{"n_layer": 12, "d_model": 320, "n_head": 10, "n_kv_head": 5, "head_dim": 32, "d_mlp": 1088, "vocab_size": 2048, "activation": "swiglu", "norm": "rmsnorm", "norm_place": "pre", "norm_eps": 1e-05, "positions": "rope", "rope_base": 10000.0, "rope_fraction": 1.0, "qk_norm": false, "attn_scale": 0.177, "bias": "qkv", "tie_embeddings": true, "parallel_block": false, "init": "uniform", "init_std_qkv": 0.0292, "init_std_o": 0.0, "init_std_up": 0.0292, "init_std_down": 0.0, "optimizer": "muon_variant", "lr": 0.013, "lr_mult_down": 1.5, "lr_head": 0.00864, "grad_clip": 2.0, "warmup_steps": 200, "schedule": "wsd", "decay_fraction": 0.595, "decay_shape": "linear", "final_lr_fraction": 0.0, "batch_tokens": 65536, "seq_len": 512, "doc_mask": true, "z_loss": 0.0001, "train_tokens": 901300000, "steps": 13753, "dataset": "wikipedia_en"}
Each number is 128 + 32 x the weight over its row's rms, rounded and kept within 0 to 255. Layers, rows and columns count from 0. Numbers have three digits each. The size before them is the row's rms in percent of the matrix's.

# layer 8 MLP down (transposed), 1088x320, rms 0.113, rows 821-957, columns 192-223
103:124135148117124164148133136137159059149208172117106099157080125154153099132075124131115135142085
097:114108091110133133127146140096133091116052212114102050198107122113100147100161085116124130122174
090:156114139133116124134148174120124157142137112155135151104149128081210156126093079075208131113168
098:193096121123104136129131173109139088127122144082077131137091135084100115144124119117139064106130
098:103138109138095145143155087096193156147129171152079196150112102159103152113082104133116139149142
101:158132105111087148144143097088150070130106162065105140138148098169111087124138149093132104125072
106:115165095076108164120146110133160114121123122139158144132102104094117128081174128130119135095130
097:165129161136092076118161064202117148176125188077126167132108158153145084122133143062178145208124
102:091045087195109193113153120129128137157154114057165075124110165122132122153148097130194127140104
104:160094057105118148121190121129142072140208184125150181105219146142164098117133074142128093166133
095:130158076108075125109120083178169173066075144126126134192149129066103079159106131105157133149187
084:176159181162151092122146118205127142159147163097106143140151111110140102121154120084109144169089
099:117129169163131160175159110137117154089178055140116121188118107082204091101115083153109142125148
097:241089140093067132054114138116124127173099150113105084118156140096185134112113133192123153156106
099:128145138089092179160126155132128166129139123164143144097114172124163096210178090063101107111161
103:128110122119146199125198147161131110110060126120157210124115230166169153105121126162166136093137
100:127074140118134136065132109112120124178134156083147122177183144147104173040163099095144143120167
098:103128105072138125082114114137140185116114130132121116114098135114154155136136126107087143068104
099:147132103141107204154135093169183176100183163127144127141153093095049105179126121162194134087145
101:118110132102112092129133179125146140094147176128169135079161104151095185184112095128108116117141
096:160149155118145122138148155114145119184190139136057166144076131118134124168092137111115112156137
094:129149155122112097157187123168177154147118160178114093121097152142153156132091102112124072114063
102:144160158106127101140135075109147109102154115160109111105138087146140146117176165084054099155174
099:142170132130113117154078142125097134113135143182123091121120150113140090150149154115148146174123
095:162203073104112150168182111110181098122161133141105091147140147083155135118116157117084147213049
103:121158133176117109111161115180131138138112127122087155101129075138086090102117200099109129152165
104:093093087130112139123159159130151101094056143128069143175088125176139115106184122175134085117121
100:107124182154052138127118159118127074114089180142168097139121155178120046102090107102143145097124
103:185182145106111135120157051131165101124114133175182119180120177131213138093099151114154126163168
097:139098177159070131170134097146141143125135103116142136118143085140099118083122225127120134091138
098:145145130080128144121113165150061096167070140144075124191106071091126152114153136083152160134184
102:105124101103157107171121185157129142193132140211125177133179111125119195076166079140133083103151
100:109136131163171212112110164179150098122106114167127136168182100142114158188146181136113182107152
101:126123035158127121116200111099154169144171147197160102143134106061115125182149142074062078137094
093:115134111088135134101098077105088137083146117130151094105116122170114167128090129072124099128117
105:115147125111216138148178186133149152142133092094114125104158140105141159152084149143077134156115
098:104110164133070119099102111093040105138169137145122122140107129157164162182142146115156146165206
104:063118107140093120146226069148224109135136142095115088113115063152132158168076133123150113129062
104:135113102107133124100101141115107140147128092076121129129152121177126106099166077175168098148081
098:116134100136152083183167031132090145127138135142135107136136112121121044164112143085113162151117
096:124189120094112159146081087143088125139109142102119076126122107145158190153086161119118120109177
100:141126165122075078095084087076117131117115101131047111154132114094166142135255139062111153087111
099:105102111137135162098193126110117148155095175165107065173047171086165094117078128108158130143112
098:116165059125091136148119117178133150129150136112146132053128147129149161111122183151124099151115
101:069083170170146116157145075116121138111060131091146168200050178129151099198156105151135199130115
099:128160087135155152109142122146113125139093142148041095117129123115172174110159123134097105108138
107:099109141118143119117179120090115139152091135160066102110185139173124156150129078121070127150086
099:191149179061113094147159197109109177133077146153137162127143115113118091191168048092151090139152
098:117147124171065058132108131077065148129165085102112147136116142135104089200192158103155166166110
099:149186094102138124128164120147074115124131125059123135123103144131131125159082145149177136077107
101:125147147136178111126126123156141130132133147173151106150102192089126161083151108122142145119105
100:175124134127219108139141101194160126105111140135101103081112107144118119110117115039203139142123
089:089075148195189145120154102150089123172099078166136118129123158135118158113137127190107157102097
096:132196155094090114109137132125085126100106131071109078118074116162145118108129097086138102102109
100:126158158143118091105162100166152089050163142145132126138108113104087064109140060152124124173102
105:146174144083092156167107110181119106095125138103113174124167165123132147126097096133110095132128
090:104121173192160099118143177147149104083168101084123162126141142188100087159121119084126107112140
099:184132154174140084150077071064167042129106127087124149107164135169177134109162137160126143148122
099:126159064164103153108109169126175104162129140162178142124180186135149126116119097166124169108141
104:194060205096123126162095098098144113142092163055121175118094164132039059139115128161176123126118
097:136125193180083097156141128125181070071134103111139151064107128143188073133184127119114163193150
098:117080167151154071027116141107112119139163169105140143112167084134116099122110121126135129133118
098:147081108157106146106132120122124156187071124080138074165142188107108094172194134121183194156144
098:143053125105083134095133136110096130145104116130161138150125150131124122151200107125146146177107
092:092121120116115203180134176129141132194094094163098089139180148172140117105142137104119131177077
101:086089181153147113159136143124098150145138131071108129122075066156114142124125151109103095102131
100:154088100172136177170124138155161127112151099112031075057086125103159111132099156124104059124130
103:159136192113132185092144149103175064156110135092093056178087096180178126171114136082090117149225
101:167172112128070176122087110128126135072147091154154095101104117100136102134093129168154157136089
090:158148148102162149097101119159123117117079168138138133114128132171131144131120132132111135121126
101:152122176073108183120142093154130164182138150140101120137124190191100130121147162141170106107067
097:166092123149104130112133119149110101122148158113117094146107092133120144114123121156097127092060
095:119132131143175095096141138092112115091125124156169123049145130066106153162166121177156243103116
099:132104124213126129108113154083137095097170182111141121129149071228127128168120151105159166125103
104:186112072118129096088133149094127110098110131133095147089125186170142090133119114127141130117142
098:167116100115079177125144151144153130080178131118163128115132101126097154127069125145099135101167
098:151111134135090128077158132130138087164117117118106112136127105097216077134165150151123192123155
106:109111125125190143147101115106138170141151105099139165139163122128158132164064132085184171145087
101:075178156108113148117160075130082152085126084124200093179111120113123074093152110117117132101146
100:105112122104134178180095092173130174106137136097097056067123117153120127106171116028077113147114
100:134114135163113085108166087076095091083142142153119089158084110125149115136169148083125170157132
104:150155187116122120107106114098151126097168158086079165161150150148130169146099123193188093189149
096:079124157144102145141143150099103158148125172136104099134085167092101150152133095099106147107127
096:103132136182114152104187193151084154147127113105171114129163114088100128136076136081074170135142
103:147114123107151152162136059134157133096180136169183096178123140142106111108124093136097102125159
102:105148134151110115104129135148144192117164157147109143068128095074144172162085095149095143065077
095:171137135050161139149143084112086123102105118103110104113114165113153109144134094072115105110098
099:139159190138117057180143163085093169180129161170129078184142093110155126154109089153137078145126
104:157136119133127044128172131144158115124169088142182119187177126169174121108126187080137124134126
098:093143184127159120179148164102153098147146125101115125108056145177189128097080116098135136118126
102:169133087099183105114109166154132135118175106116137079138136098183115128086099097150116122083114
091:150138201169179090115149117115097156121121180102089087141154137092138089118095125158121166145103
100:121126172169109093086103122168081136123168077119137158129172113088139146164178135114106071103170
094:149155216126121136129110165129117148181161134138129167121121163135108122183161093146141089053150
098:101140128089131140115121101114096163117108128114109096089075181159156150148145146093130132113137
104:143130136095110122121108185136123123069132107149103184116097163125126114098131151158080167161115
103:092204148157163122090140081158146128094130134115164135090144129118116173146148128105092120175125
099:157148120130085096065101152140137112084092111081147177176085214108177078162117137124116115123130
104:098178122120099075103153149078111144178126111126130062163126126150124089138148102119088153133157
102:089084087100138110118161126124091146121076137197131200121113161116091136171086121163132146095140
106:122140116110116132140138112151161135054141130119077163091118167122107135154099148127119109123126
088:126154114086182123109088094090058124104139147122115172105172161085149164111166123121157108094152
099:109097105188126122160116132076128137155147190130062176135084129134097139128136136140120066123145
101:197101109145139172154137132106131125146164080203114153142138096119145078072103126154091101087116
101:092140132159139075060116095142142121162151190073078118190089136122086081093095081106138202140117
096:097107114096124099113113143149153158057108101140132123141144161079135074155120066150105131154140
104:075086138149152165135145099138106105135051107067186088100142181104093169132064084146098129101130
102:120076112070165074072199088113137080126126097130093043117132132096119084110152136105079139116105
102:173139106104170162142112076121132149082137161156161153167191139042113152084143143126159165169137
099:091066183067092098071154149131135125136117136082146138134099131144171095133136134152154129133155
101:102093116126140124142157132141133164136097160137157093138121121115126114095142122153058114127171
101:093110161129082170098101104137188157133109164128108125128121140135097094149123084081085151123163
103:202135143103095139052144147083104167118094141124101117155144125129150135169110112090089113132081
099:161134136133109097150051111070097134119147106121165124120136122149127231073141168132107087152130
104:102108091151128128172091136104103136113143147130069129119135132123114091128162121160107089137084
101:093100105159095058160104150132109109112115158134114144136124179177116177139113125169149212096102
106:101128101117116177102132086128140152089154157177159191132139105146148143167165069180080142165164
099:129114089096109131123114123119128171130120119112134194143109115116107142151118160135146119163167
105:079135074120067125162131172117083135167097089120113072134062152169129150135068122104085130157104
101:075105089121198106147120130098126163109148159174161132174160164096117192132116128106139042103155
099:127125121107116113125102093109178146077078029114149128199099151128104068113106117137117108139135
102:133122132124169131143113096150126052090107112109182162124101159083115065169149121070179136085185
105:111150123087174116134148089087126051112170076128130131119108037097180059142116154169121102128131
096:151175130151138121098096078178095099104113118153169092110133145078101082098098098103168157161090
101:113112143111165134148157112086067174107136112121146135054113141159090115214164103094107082150138
095:183118068050150093126156108143150172118069173100106066134148116169111156118142131111174085158097
096:159127103149135146150159120187075117111200113156129088130146093121155128087134145103154118189137
100:088134128091128154153148098156115131131168127159117141112018101123146136139152195180157147149095
098:162110090093131117104110064155108111152093157128160133132120174096179099168134152162094132176146
103:085102125109184101147115095111166139144152152166109169137090062116170107094092126149147149107097
098:089175150096154129142166094119130114154134157116180126074139143103146159127099052097099162189121
105:119133175170098195140120119107172124153122164125176108116137198100193094140129109103061093155113
103:151139150149107111131078126068101068109087103084185207116108130097190102032170132045189135129146
104:151100154162133183142127141128109108136149090130121111112071173146109144088120153162164113121134
103:067141060177136133093150048079140098113119129082130120119124119124097160112111180099108102104047
096:089112101117097130085071148117135120115171154078105106170167128119118100229123159095163123149129
099:130189144100139068114131138113122176076113128096151092152101117167098104133196072142136144110101
# layer 8 MLP gate, 1088x320, rms 0.249, rows 822-958, columns 192-223
096:160125140072111123097044058128140032147144209191116169087134147149130135080136095100121190131048
093:085172158162130095149085139141166105130085140140143127154119162119126152095123115150085185121084
099:055082126138107148131163159087118108145142106135150115200105092100148152127170111101139088174062
100:111090048166083164116093099138114102142157142156090125091165158134114131093117188060124120129153
100:152141112121070153132103127069137092146116160142117149127109117149120116198170161109133074166122
102:127084123128138182122137158139153173087096165072175116064171117083156106120121093129149191143067
095:123160182078107109161058099113096141108126148147091200125118158174107145116155144135161139171123
100:062082072122167088145100172124119118058136172136102179084082083134154181171111135158099172089094
096:118132119113151144157106142073099095151089153150130106193121121128113080089170067171126185142146
099:148168179112182092061109047099071159083151068081171164128098206111166135137142198124105073160143
090:147197165119147101145125096178164097152105170101135127150129118081139133089094099146099149115137
102:168110137156145130107050083092142174093125089129128126063151138166117082145126142097113150113113
096:103115112161049049122132128102104205135049114123084153052100136124067142167113129160083110159100
100:145128119144106104102147081155112164113153074113137149101144186113139079172125124065086173109112
100:091109091162115133202116132133148149083144133164116182062110123092122072079119173103174157158119
100:099091140194147127128157079110095139089115088186063156157034160147109097138094150131106098121147
097:129132158116093157129082136120079114156159170101103140155105138171123143128125138115144158136138
096:107098085170148142123145121116085153093141085099123204122100151132137165112111156185117135103137
095:089107163137120119113178104109111103083140124144105143142102083124172171170139153056073041150113
098:144203190128157158143120155157152152083186132166124118158102073158109103109150162142129100153125
083:058168129122128133122169107084133142058144167172102149174125156156170136112104165080130096152114
101:128121133135106121139099189108157139124159183125086143176112209100104140102100120157171173150189
098:045141148142148128137161120120107131161145060173121108165107143208074156180175206128166110185134
099:104168185159167116160179118110182126099135130126116129126168074145157146195138147085166170189105
102:088086084161145133176153125147124165166136137164096151084131173130113142115167136162140103153147
098:107125108052070132113123179105154108128104069105062111160141147149132100135151176159108112149110
104:132079059162151168096108071131099157058140126125099122136110066111121123107076084145145169122090
095:083104092151162104168196073110141094106134090146073069148105151126187162157149096142156136211161
097:193166121154110158116142132060195109151143203140109114148178105097105136139025159224182147109116
098:163141108159181180128055149168135126097124093164120137127121145123126139107095120127146138189135
107:124115179165104152161171190071180086160125135147111168060140146144123168153156138071133145118134
102:087153127103076092107187086100144163100099158099111152103103122102123130062077134098197127158142
093:092116089126177123137144081215135176180081117117166134122152145150166129117164140129136130103183
099:107088159149061129140125071147095096076186095126126113114109121122161115113142217152168168111121
107:140135066152115148141130123117171110094116113079081140177133191110077158138124168174163172126165
095:135112055134090170128147107164140097192170128153130114162140070162087180114138105118177091161176
105:131091087084175118088135092110167156084139147110131108122110132100101079158127109174080155095153
103:087078105155159083107175146144173144136132173136127106135165116138117114139085153162183184142105
095:127116158077097111151103054162145177115116129154070143180112200200144183099142167147142078105140
101:139066098046149133125135107153118118109088099149122170099134142110153081215158181083135082140107
101:111108115170138135145079076174097162116123124098115100080093112179163150165122112106155111121097
099:096154084141148129136106113156122118099147096215116118185121088144154109137127149049167058149181
100:170141116101140140117137155183138126109182178193117130077173159097114100198126139135110137110116
104:104126110142097164117137140130149151161178157176097175166069176137153148143114125158081117163105
096:151108154141190090160117142130096164110121106086171170176197150091143135159097135092110095085129
105:133115168116124193129131193102174127095131162157125153149083143169123075141097146125147107097152
103:155090193111159138119132145128088132112073081178135123104052164135079111108138125128140166095094
103:173114122084167129163118116175094144172134156125083150119145146122087171068114130124157069110110
104:177105146127074131131122116109167070155117122143116109130082134157092095161099132094093178158146
101:146126038174149078152151133106132118143142110137125113153065107139179163126130166132130165148122
101:149114145139138127195076119133067147133127096091143106132134187168113143108122081131146182142140
087:073060163152160155111101137152089079144106045118163113094138150137083104071138107210090146111128
098:125060105170093125151152144180093085100124103129084131167075107137111194125102098163101204145151
103:130146146136058121121171151144131183107170092112148136169124130124140157159137118125197127130118
098:037176145097113162130141128136120099108133102169080072179140116161071132117115097097138130108160
098:074124212106155136139102122095139103104164081108146136065170132155072114128135084071148135099130
102:102096133177163146105140126108131077211099146060069105144149134135116154127093108141147114193135
099:087094120115146141130143094100069039127166103076171068102105143126085125182140141142156119098133
099:169127089152112120123165177088214142206147123165106134101114201203176150192143185106131121153098
098:107117067169089116191185104129178159116153111156137151133120131116127177175166109158151118097081
093:067139154132146172160155165164133175132101132126077144142054112116145067138166132167132157084094
101:101151158121105156149099159143129095043143140209129128147057089136158119101149139143118175113128
098:072088124092168162198141084125122143067132166100094187110144162179105162144169135063141162141163
096:151144090183149114157167118100133087188127123120085153173191122129158132139147129151128158122146
099:108098131182109121048120079097119163064115099145150076086126117183137137093069138086162110154162
083:165082100205109143130167145135145190144174113149099082104115092079177126113138146141126151136139
102:087038126190102142113155097159127119150161075121117117141120107124122110164113127160129116115115
097:102146128119121118130199102127125115104093140106067107102118114133130155143177070141142147162150
086:183186109156143171106156125130151082135141131163109125138141105157131096095148127122129130119145
105:096109141131079112070176173141122178114076116162119136170129111165162175156075096096127077160173
096:111114084144083111104123162159045127179139113132148084119127123098065125168130121082095140128144
093:150078149118135154132171123083176192058066078137158097175135154165141186185144158088121108146137
098:044141132140116144154111138115165138195122113161140057136124162132132095077108170160138137124152
096:135119156097098110125169106130101150192138150079086088078113091155142190131054133111164122154135
098:119047155152068116157148119110077158131126060113174114127129107146138164161150186086118125124094
099:139107128130069113137212101124135115144164132123125185140083190172150154179163117147108167132105
099:151113142131119142202162126154119120118064115131118078120121097137143139131135135182154097138165
099:155138179139145164072172125112157115151130142137082125104105135142144130145137180159152121125143
103:121105151129158114130158162125126103131169092199096197105148137124095137125157202118138115133123
100:091154113140114093120114139126128087196113144038154099139121105127095170102086195091146130092138
096:087104106116078124211103084151126105130100131166088142088138140099071157131061132101100100178114
100:060182122118152134202167118149102151188096070167176090083135125123143139108108112145108128130120
097:178111116105115128165099160159140107139144143143106095107118138196131162143132165169184107108091
100:062163095139136064162110094157120146110106091092128139127114098118132131120112115208111122078117
100:104129146152102127077106202142186144134169118127107142193152143118123143141096106145130172131100
097:146133113172190144169143081138142136084151080133122138118099160143101107120090179101176132156103
102:181062128102175104123142159096110099128079137203145196178117080067133116109137157156112101081189
100:076113179097114182082127137174102065105181081121064163145108099105137145104114072108153151127156
094:090148070122132173123097120138145145072086117193193192111100111133136157141088117164058204120119
101:101118092112140183171070128147122105061142101125107124116172142137088128111104143109150124125156
095:144180133166087105149100091119083143078117124157135123097174157113104087170105158114173143132169
096:137080129161163142131095095124116142135109103137171178086146082094113152102179127055085078167124
093:119166105103176159134100126068127145044115141161120115154109172147134100124137131091091118058107
103:129167141136131125196108150116111093103116071174070121164170182144089117150068143122120120038120
106:114127086115106112132147161119170090120096178101072139126147180106128111138094171160130159141115
103:092114143106064129107141146107168096111121109157150123131145165095124136163116167072130127165114
107:084125147164113099130091157120148094123185128134102098081135163094130075091133141108151140116140
104:111063115165122125098152152161087155155087102107130152112155168123178158151180126116170117081085
102:111130180148118137106147089071112104124119109145089125173121132153175097131147143058068132151116
104:150163146216141118133192151138079164121107075102156120131171107096128172138115172157098164085063
092:115113096111108183107131035137138178134093140126106167100110108137086129138137118084141134151098
096:159143160161143132144095124085165158160128105110135088166096154098148125121156130109175134150096
101:107070105137213166109143163156091093104126159120148146149134171131236140131141110114118158131149
103:142106141079078125171124159085158109150108198163112152129144123128096159129106117120101126088132
096:055062120144082091139143117125134162131120143178145121112144168116116130117126127124156081112122
106:136089047140131142107149148187149156119100120131154129148163125132145163166057138115124182068132
102:103122146153147115156132099145158130025147102109147102095203149189192150121147129119128094094187
104:119120195159168089151135118162129151102154133143189139106165173110094147059137192114135149106140
104:107150078163081109119102105120156097096173098111130123132115097126154132122107182102100139093118
096:108104111170161117107125072159187105156184098089113171069100190166072098115166119120145147179200
099:081124081130149122178086138072169151162177170114096088098109064087114114074099102135142151090143
099:161076111133116151088116175140118135130150104151112104101106107113156112099118121197179124168184
100:063079093149131162135145094140214165061092107114088170197147106123178133088146166134155126092157
102:094081164102147163122111136162154191122124118145107178156166083142079164131143125091109162083147
101:133116104165189160181146149109133115084036191102126140124161158184149150109189080140130113158113
104:093055131174108120100108192121180110127120164125087219089181166136109130119097087169110160158152
102:115117143093099124125121083113118170136138142133100140160087176111131113127131146082141087140129
103:097122103157107126175118141164126094170070172101108187162078128196106123138144089178126151166151
097:119173118171122172127213139136077142161131087103156141147152153134155149111143100117106078129156
098:067089120137097140163125134159123141135128118186165086159172086128138140136139113177044160183138
102:056093149091157108140171181112153124151118206171153148107110093181191135135141127198142113172135
104:103132106173171179123149151156163154108158174101087111165100120135110153143121109108136149131168
097:123126144135174103130135144183069177136187122163143191110130121131100093098123170131146123102086
102:087099096119115143158089178154056159138137060126140181146117172132134097158091143112164174111133
108:116134103163168071156138166115096136141167199126142128106018103144087086160104123080140173121182
100:056111115139137126150155153184161152081116161134200160068114115147156117109128152161211146084138
107:133108106160158184132145098135078123121130118157166162115086146153099111080135174134139170075123
088:173148136157127133116120140056129118110119161094164104118121117099142059129165144153086177132180
098:097144049214088100124103119162118080112097157212181157130112170159156162090114162143160154137157
094:090189098110125122168150087145079126144196173124127163096106117064091151105084107093086127146130
099:114207108115195126110148094099127090095118148143141152085152130179127100146113121078119144162108
106:108123113175152108112131107160120204131148124096064150155087127133145117146088141094119158175128
106:113146126143131111126114170065119157209095142114180185129144133197166182143062134139127185152127
103:141126086125154154099171088119151160092154149134169181149111111168067154154090158100130139098144
101:112116174087038076176105120129181080062047152141114131122111110170115132089168153142187161082097
098:153133141162143146183153158152145141102150159181108148096149166125145171124118090121202106119118
098:137150105123167181135067194071145084069138093087137157130133161132127166054146129088147145161141
# layer 8 MLP up, 1088x320, rms 0.27, rows 822-958, columns 192-223
093:137093142166135127145071113096142069152128151153088116051150091175085081121112118149175153138118
090:135091188096088133090128091089136151125166083123070158095172107166082074084121067171094144157141
100:116151154069112179121152160098155095128152180096177189108135082057139147176175180118124157141058
098:157077136130126164151107092058128052146101154141093138094184093131105142110096183129104195152147
101:176139118119124164146146074160158159126105118132158155185188066141121119136166095175116103052149
110:084143184076128122157144090109136143118052097080079181138152127135122119140077102091155086114170
096:130151108085120191187155104165136151119152164127209099168130125094170142168091178138136177114096
099:150137104126097142114091159165110120126082117077142154158097154114084155112134150123154183080153
098:129130057142183183171134116144123098145100082124113087103146145126119102136167191149159081132185
098:135100078136155131209087105145088102118135120178147156093136123197102094097118173154154110126117
092:094127131146105101101144095142140080150167128120141107124169190146128142075118113191149128130071
097:141137117078057156148130107069130133099102138138135144114130155098159100125095114136115143194098
094:106149104167162124120073139187080169167117098105121064115136098145150104155061134108073099138113
098:130183059096128149061143137149152102122156165064130072083110107122096053127090141158157137118073
101:148090125161159136122101085050127084138117149163115231083115147177118102129112133136102173116066
099:156128135170110216152137085116128097085158117085132083142117135129111177096157128133125094185124
097:154170103171142072121102126132163190080168152105170156098137155123169054115152154146086143095127
099:149077141178121120116174079161074167150140174134123188181098168137100129156114112107084115160128
106:100109067115103151078201132073156155100102170119112105117139094174131129157138182112110105145101
100:188172089128094128142170157091120116138172103168146103112174105133130170173093169086139159155169
086:136100096083104192130127156103149120132120072044095089108133110081128111114135096107160118149207
105:175170140187141119125134132150119135140179119175119060036126135167150120209126185125055139113112
100:126112160184133080068127112122151166145163087134107118132073098191171245139189062127093121118120
093:149143091114132162213089102090128167122124115161174059095075129157104089163125083124129105123179
109:118149099159156132112123092132194144180132135141106206149055129105090154183179119085054140151099
104:175094134063062112128120178137103143153087158119128100130158081156132121148115106137127110108150
099:071102142175160132067100160160061130137110139173135154140135114171118125041082069087171141113065
094:086106116112067150140132082163061134189150138165139171146168201099102140194108133161100129095181
096:175121177073154120115119083107143147124155100142184116146133067152116170102170176142137138150091
099:175110083130136133133107164138110115079136087152171138088126164160158152102075195132146168148194
103:118151145170083103135144142113146192129148107144095114143162147149169144108141120138123115153143
099:144101134109160122172113146141150099154101128107135101181090126117160106080141141149100116152180
098:079133149167072121111076111091110094152133109103125072063154172130087132136090086155138131193113
095:120118136161126121106143065137141082169125054076210101069126116133140096146152161119106193119125
107:118120117100184113143177153118115159124147149116178031111170182115104193145142164097091176153140
099:178117116122155117166160107169204155175153089178122158141143164132126165162157164123105152124155
105:103133195152141119148132089065100133154112146119043132082105122125183122099084102184189127081117
107:183141122087113138128120135107140127119075143161143145141134113098123088133176153108106171134087
096:113119124081110134102140191122152186157100108131089112171159153104107109120207117144102096128104
101:117151122162097178130118099124067110112176149106131117162194170186113147100112164102111111064119
101:098087152138122100091132142189136174116126206158138165110179096149165134152157139122116164094141
099:112078096128177146153115100064046125170134133139133171186086156149118157129093105117146093153087
097:130084120157128160121096104062128109132129118088058165156161087123140098160081127083142127071128
102:111118196119143107143138169100129131149106119157170173149079127116146136106130127093149156125077
097:104092116154215123122126112156157129124152129108163120131114117185134118172145173094072105054116
110:162066132159081106080187131115145104123151102067167108142197093148176120093150129139128110116161
097:111143135147097172106094136132142139168163138085047132182102082127072126115109123137159122110147
104:114059122133148066141161112102101069097161148159141143155120183146134106139087156112118124162171
097:171165179128169185122128105130119090089142157102114091089135115111096069109063159092081121118122
100:162147155117135133083154137172100169124110102092122152136161139084182191186094142184141120127126
105:130089138150140099124191121160113123137130163105151103102128120179125125095141196093093137084136
087:164100170146094159070224176145132137169124149092161160131116117126091135056100108123094132192126
095:110088140108132166117179100143137141136149059173187100139096142081049101125157166102103165150054
106:119121150126167123147151091163117142179181150049107130088133065100132071072133120165105172141070
106:074115103134127095162175150154093154061197109140136105082112120149112140118119104144136106114153
098:148152111121103137114130170122121102108096128177082096135159119080222136115133069104116105104113
099:090141104128118148184129147134099144112092113097173120066106098182142126132117121184096159156121
100:131137151076150142110103189182125138088111157150114094161116165153135171124071083131147163155102
103:111200157123113060086116130128167048160151085154141125104115172123148095104108144147187128129163
094:104194156075097142063140108093122155113109150117130057130114157131107133147124099113108155209137
097:090124100179125146096126113150067162048141106117135150129137111145117118135086151179108136114180
099:145112114151126123179082182149139073122117089116124074100162096136118140108145064141173102143079
098:137147113140146103109157104098108077106156144165111142164147096115147142161158182115141165079179
093:124106098056112076093142214108129086092119105126152119102161135206092097135181133093201129142132
105:115137157137131108119077161124129161135129143115148134138123135171079131086101096124100110112119
093:041122101157129092110134097142156142061141092163129125152162113060128111094095123188104094169143
103:142137133122126165128112182095126095076133170125143129114159115130215168140140097157142132069164
100:121117106124135156153138188161122166118079179138090162153131176157147135142186034192135151131074
082:117085082167040149129079113138132130079133054129093141147155149141097115052200152145200107125151
103:172133151079110148099138118165093136099148091120127142141117179122154147140156175214143157116100
094:091113141162175043180119095117158158177228107127108177113116113140164146123069110054123121162099
093:153149147121109078130101148096133180134103120191095105104138140082090147145125122132103152131116
098:157150132141112135135089115055075135099050155124145116105144141127096132152123123134088118172097
103:140056189096164065170131079116097156155146158145114104141109082162161110141154184087134158177102
097:114105199119127146163174111195168134113090140129117087146123093091113112150115136103135127158135
101:142143163167161172135123092131122130101138144110181133125149087086153036073108158145099150129179
104:060175134159151122182104068094108201163113181176139146114123130128095126108142210160148124097128
098:157135094173112176049115161141099152195142176136110141089122137110135093124155112159151105096155
100:133187147110169096162133152095048097111110146135159136079171155109101115130115144125150083146074
098:120135136143146088114135132148169122130122081113097176139120093071139093160108069104160151162142
099:075167101073164101150145167041105175172155150139126146160059085110148171112077071129132105193175
106:130119127096079121114123101124091114108093186115139085159130215148137167191149103116087134134170
097:111128134143099141128157119122195105073087153058085112119092108120105136185136097099123070120147
104:141149142098133088132150168098123153103114084147137120085157161110109125172135213127159161135154
105:174128115169094186153109100141128082154096169143075162158143145162118110110091149163098102098132
093:065159186204163136173129151168177106101111106122197119113168143078134196135087085146103120177121
099:136123175085152107142174190115051101156152055142126100126158136106088167105108098163068073175187
106:117097149106097130106117178156148120169089117122070127129120118133166128130084135044169179111078
095:109065137144136177167134093138102095111132136086113123121092139102084167152132156131163076101159
101:150094108116081109160153154144151135123162032045102045113149083126144139115101128122126166048077
091:103082234182144140119161131088133107120111103119166065123166094172103148088153126170049090107122
099:130093149156086119172130134083133088180138111113151129123122180113173077157168124059099158131165
091:116149093093134140107095138137125131099138087129166117124157150145139101147105138167173128104054
098:118131133154124177190175100138085093159088091126051151166139173178164122118134058060140095109072
104:167168158166142154102077104134144103115169078106095154131128152159145105132114109130059093128126
100:076130129097178126130147117158116137095101151096106125147150095084109101159190145144195106158125
100:107065154098131134113178075120147149107122154202062129110131093131123186152178107106087069124124
105:123100182098164125110181122119116134138134094155106136122101130158091076120100157102106093109147
103:123118098119138134110064096103176164173086173185140135113134125183098107125150151120110143139059
109:089134113140164116087127136197120109091161035094140128121179162135123121195146108088139115140152
084:173160188122115144070135110113116124118127139104093163066122125099158038116128206117173171139119
101:150078092084111110146137141146122113125090138078165107147101158127146150174124168198128124147119
101:099180117123166126114150117080139085165127137172102085125130151105135127154137070115140145110148
099:131134134165064067139100180123115131174144188155091106137122168091121107115151137141119094111160
097:149163154158126063190163150151104131141157236160064210103107154115147103175119109147110117150147
107:148143111173149117094119087145126158106114129188118105132119156120049145106142161065105079164117
104:132135086111093148088143109132134111150163142186135136171123120174104159087158143081146173123106
102:167147108128139126147115148124157135140066168140123076138106152088146130097151150156145165085119
100:169167189106082085149126098125146124132109137094151186168100132117067105134120152156143187071107
098:127093104086119119166085158097160107164094122138095091171191153141169197181180196138127164099137
102:148141087176135133187135156119078156122108108035138145163116139098182000154092162130154121159111
103:147072105151137162066096084130127123134151174135055128140099143129090150121117106160056130181112
097:111141165167107152066137120133125118151140113112118086091127134163138183157091103110102110142147
104:125168132144110100162144107115138092119137134122126092114144139142103155142154076214102121137136
103:100130135125190108101097137113123168124104116100117109136162203149128113169113182141132106092068
107:154113105167062142158120095174140126121091152138154112096074119092153133105149120132151154088115
101:143055126121106116138089130104199135143141113100094190139181161122110159142130104146120140130197
107:140072135102162088159160164122099129161030088118144206156130170145105171124111127110111103094125
098:138160176143168097112171113124098144139127178137119155146071155150165076054121070090131102115142
097:132108142084113149095156130197106105157143142129130088090124132153098185131067112106081090146128
099:123154196152064180091127100136114147116121130135168128106176181128129119133140167100143129085188
106:085185228096130068110162152107119105118179097062144164120092098094133128197141103084139052101158
097:107125118142147165185166104127121094124128029111189150126179148083086192123143129141138123170109
100:164089162162152070101153047141103150130054147138144130111144155148096111078140110069099164145089
104:117141073169159122132107150126180118121177131106105164114112093144142091118147170095116114099126
095:129201063097211140137182116116146159098135092133118124118145160181126161141137119133130119180166
102:119070146175066130076114124145153161099141190098141162180060165119151128168126155148204171085125
095:132039087145137139134144097086110126170073172129169173181134139138168181103115179135122092123125
101:127112141131106144072134100162176125087091129127086161195184149104136180121117075133140164143119
095:073107118115125104161081127132136172131130108205067059087129108148090139131110150085143093143165
102:187098215033062049124138140114125143162130124137131193104209145094168167099102121139132122105129
102:161144162161094110134111176139161101125094111113134124108137127127148132130128129132165101195175
104:137187096127111111119193147071115130157104147137114108150110186131086122172145041065112100156160
105:129199093112106129155081130140137197112160162119151146152139106117199202104052156079151088084117
100:142146160157136069132131145157103111133146091152114092191124142150177102082132193136162147127133
102:214101110128153147072120110140187134114101160058075155136144153083081124150165189117103180136178
103:152099096058134112088110145115090163151109136104105134077159145154049143135139101158108131144100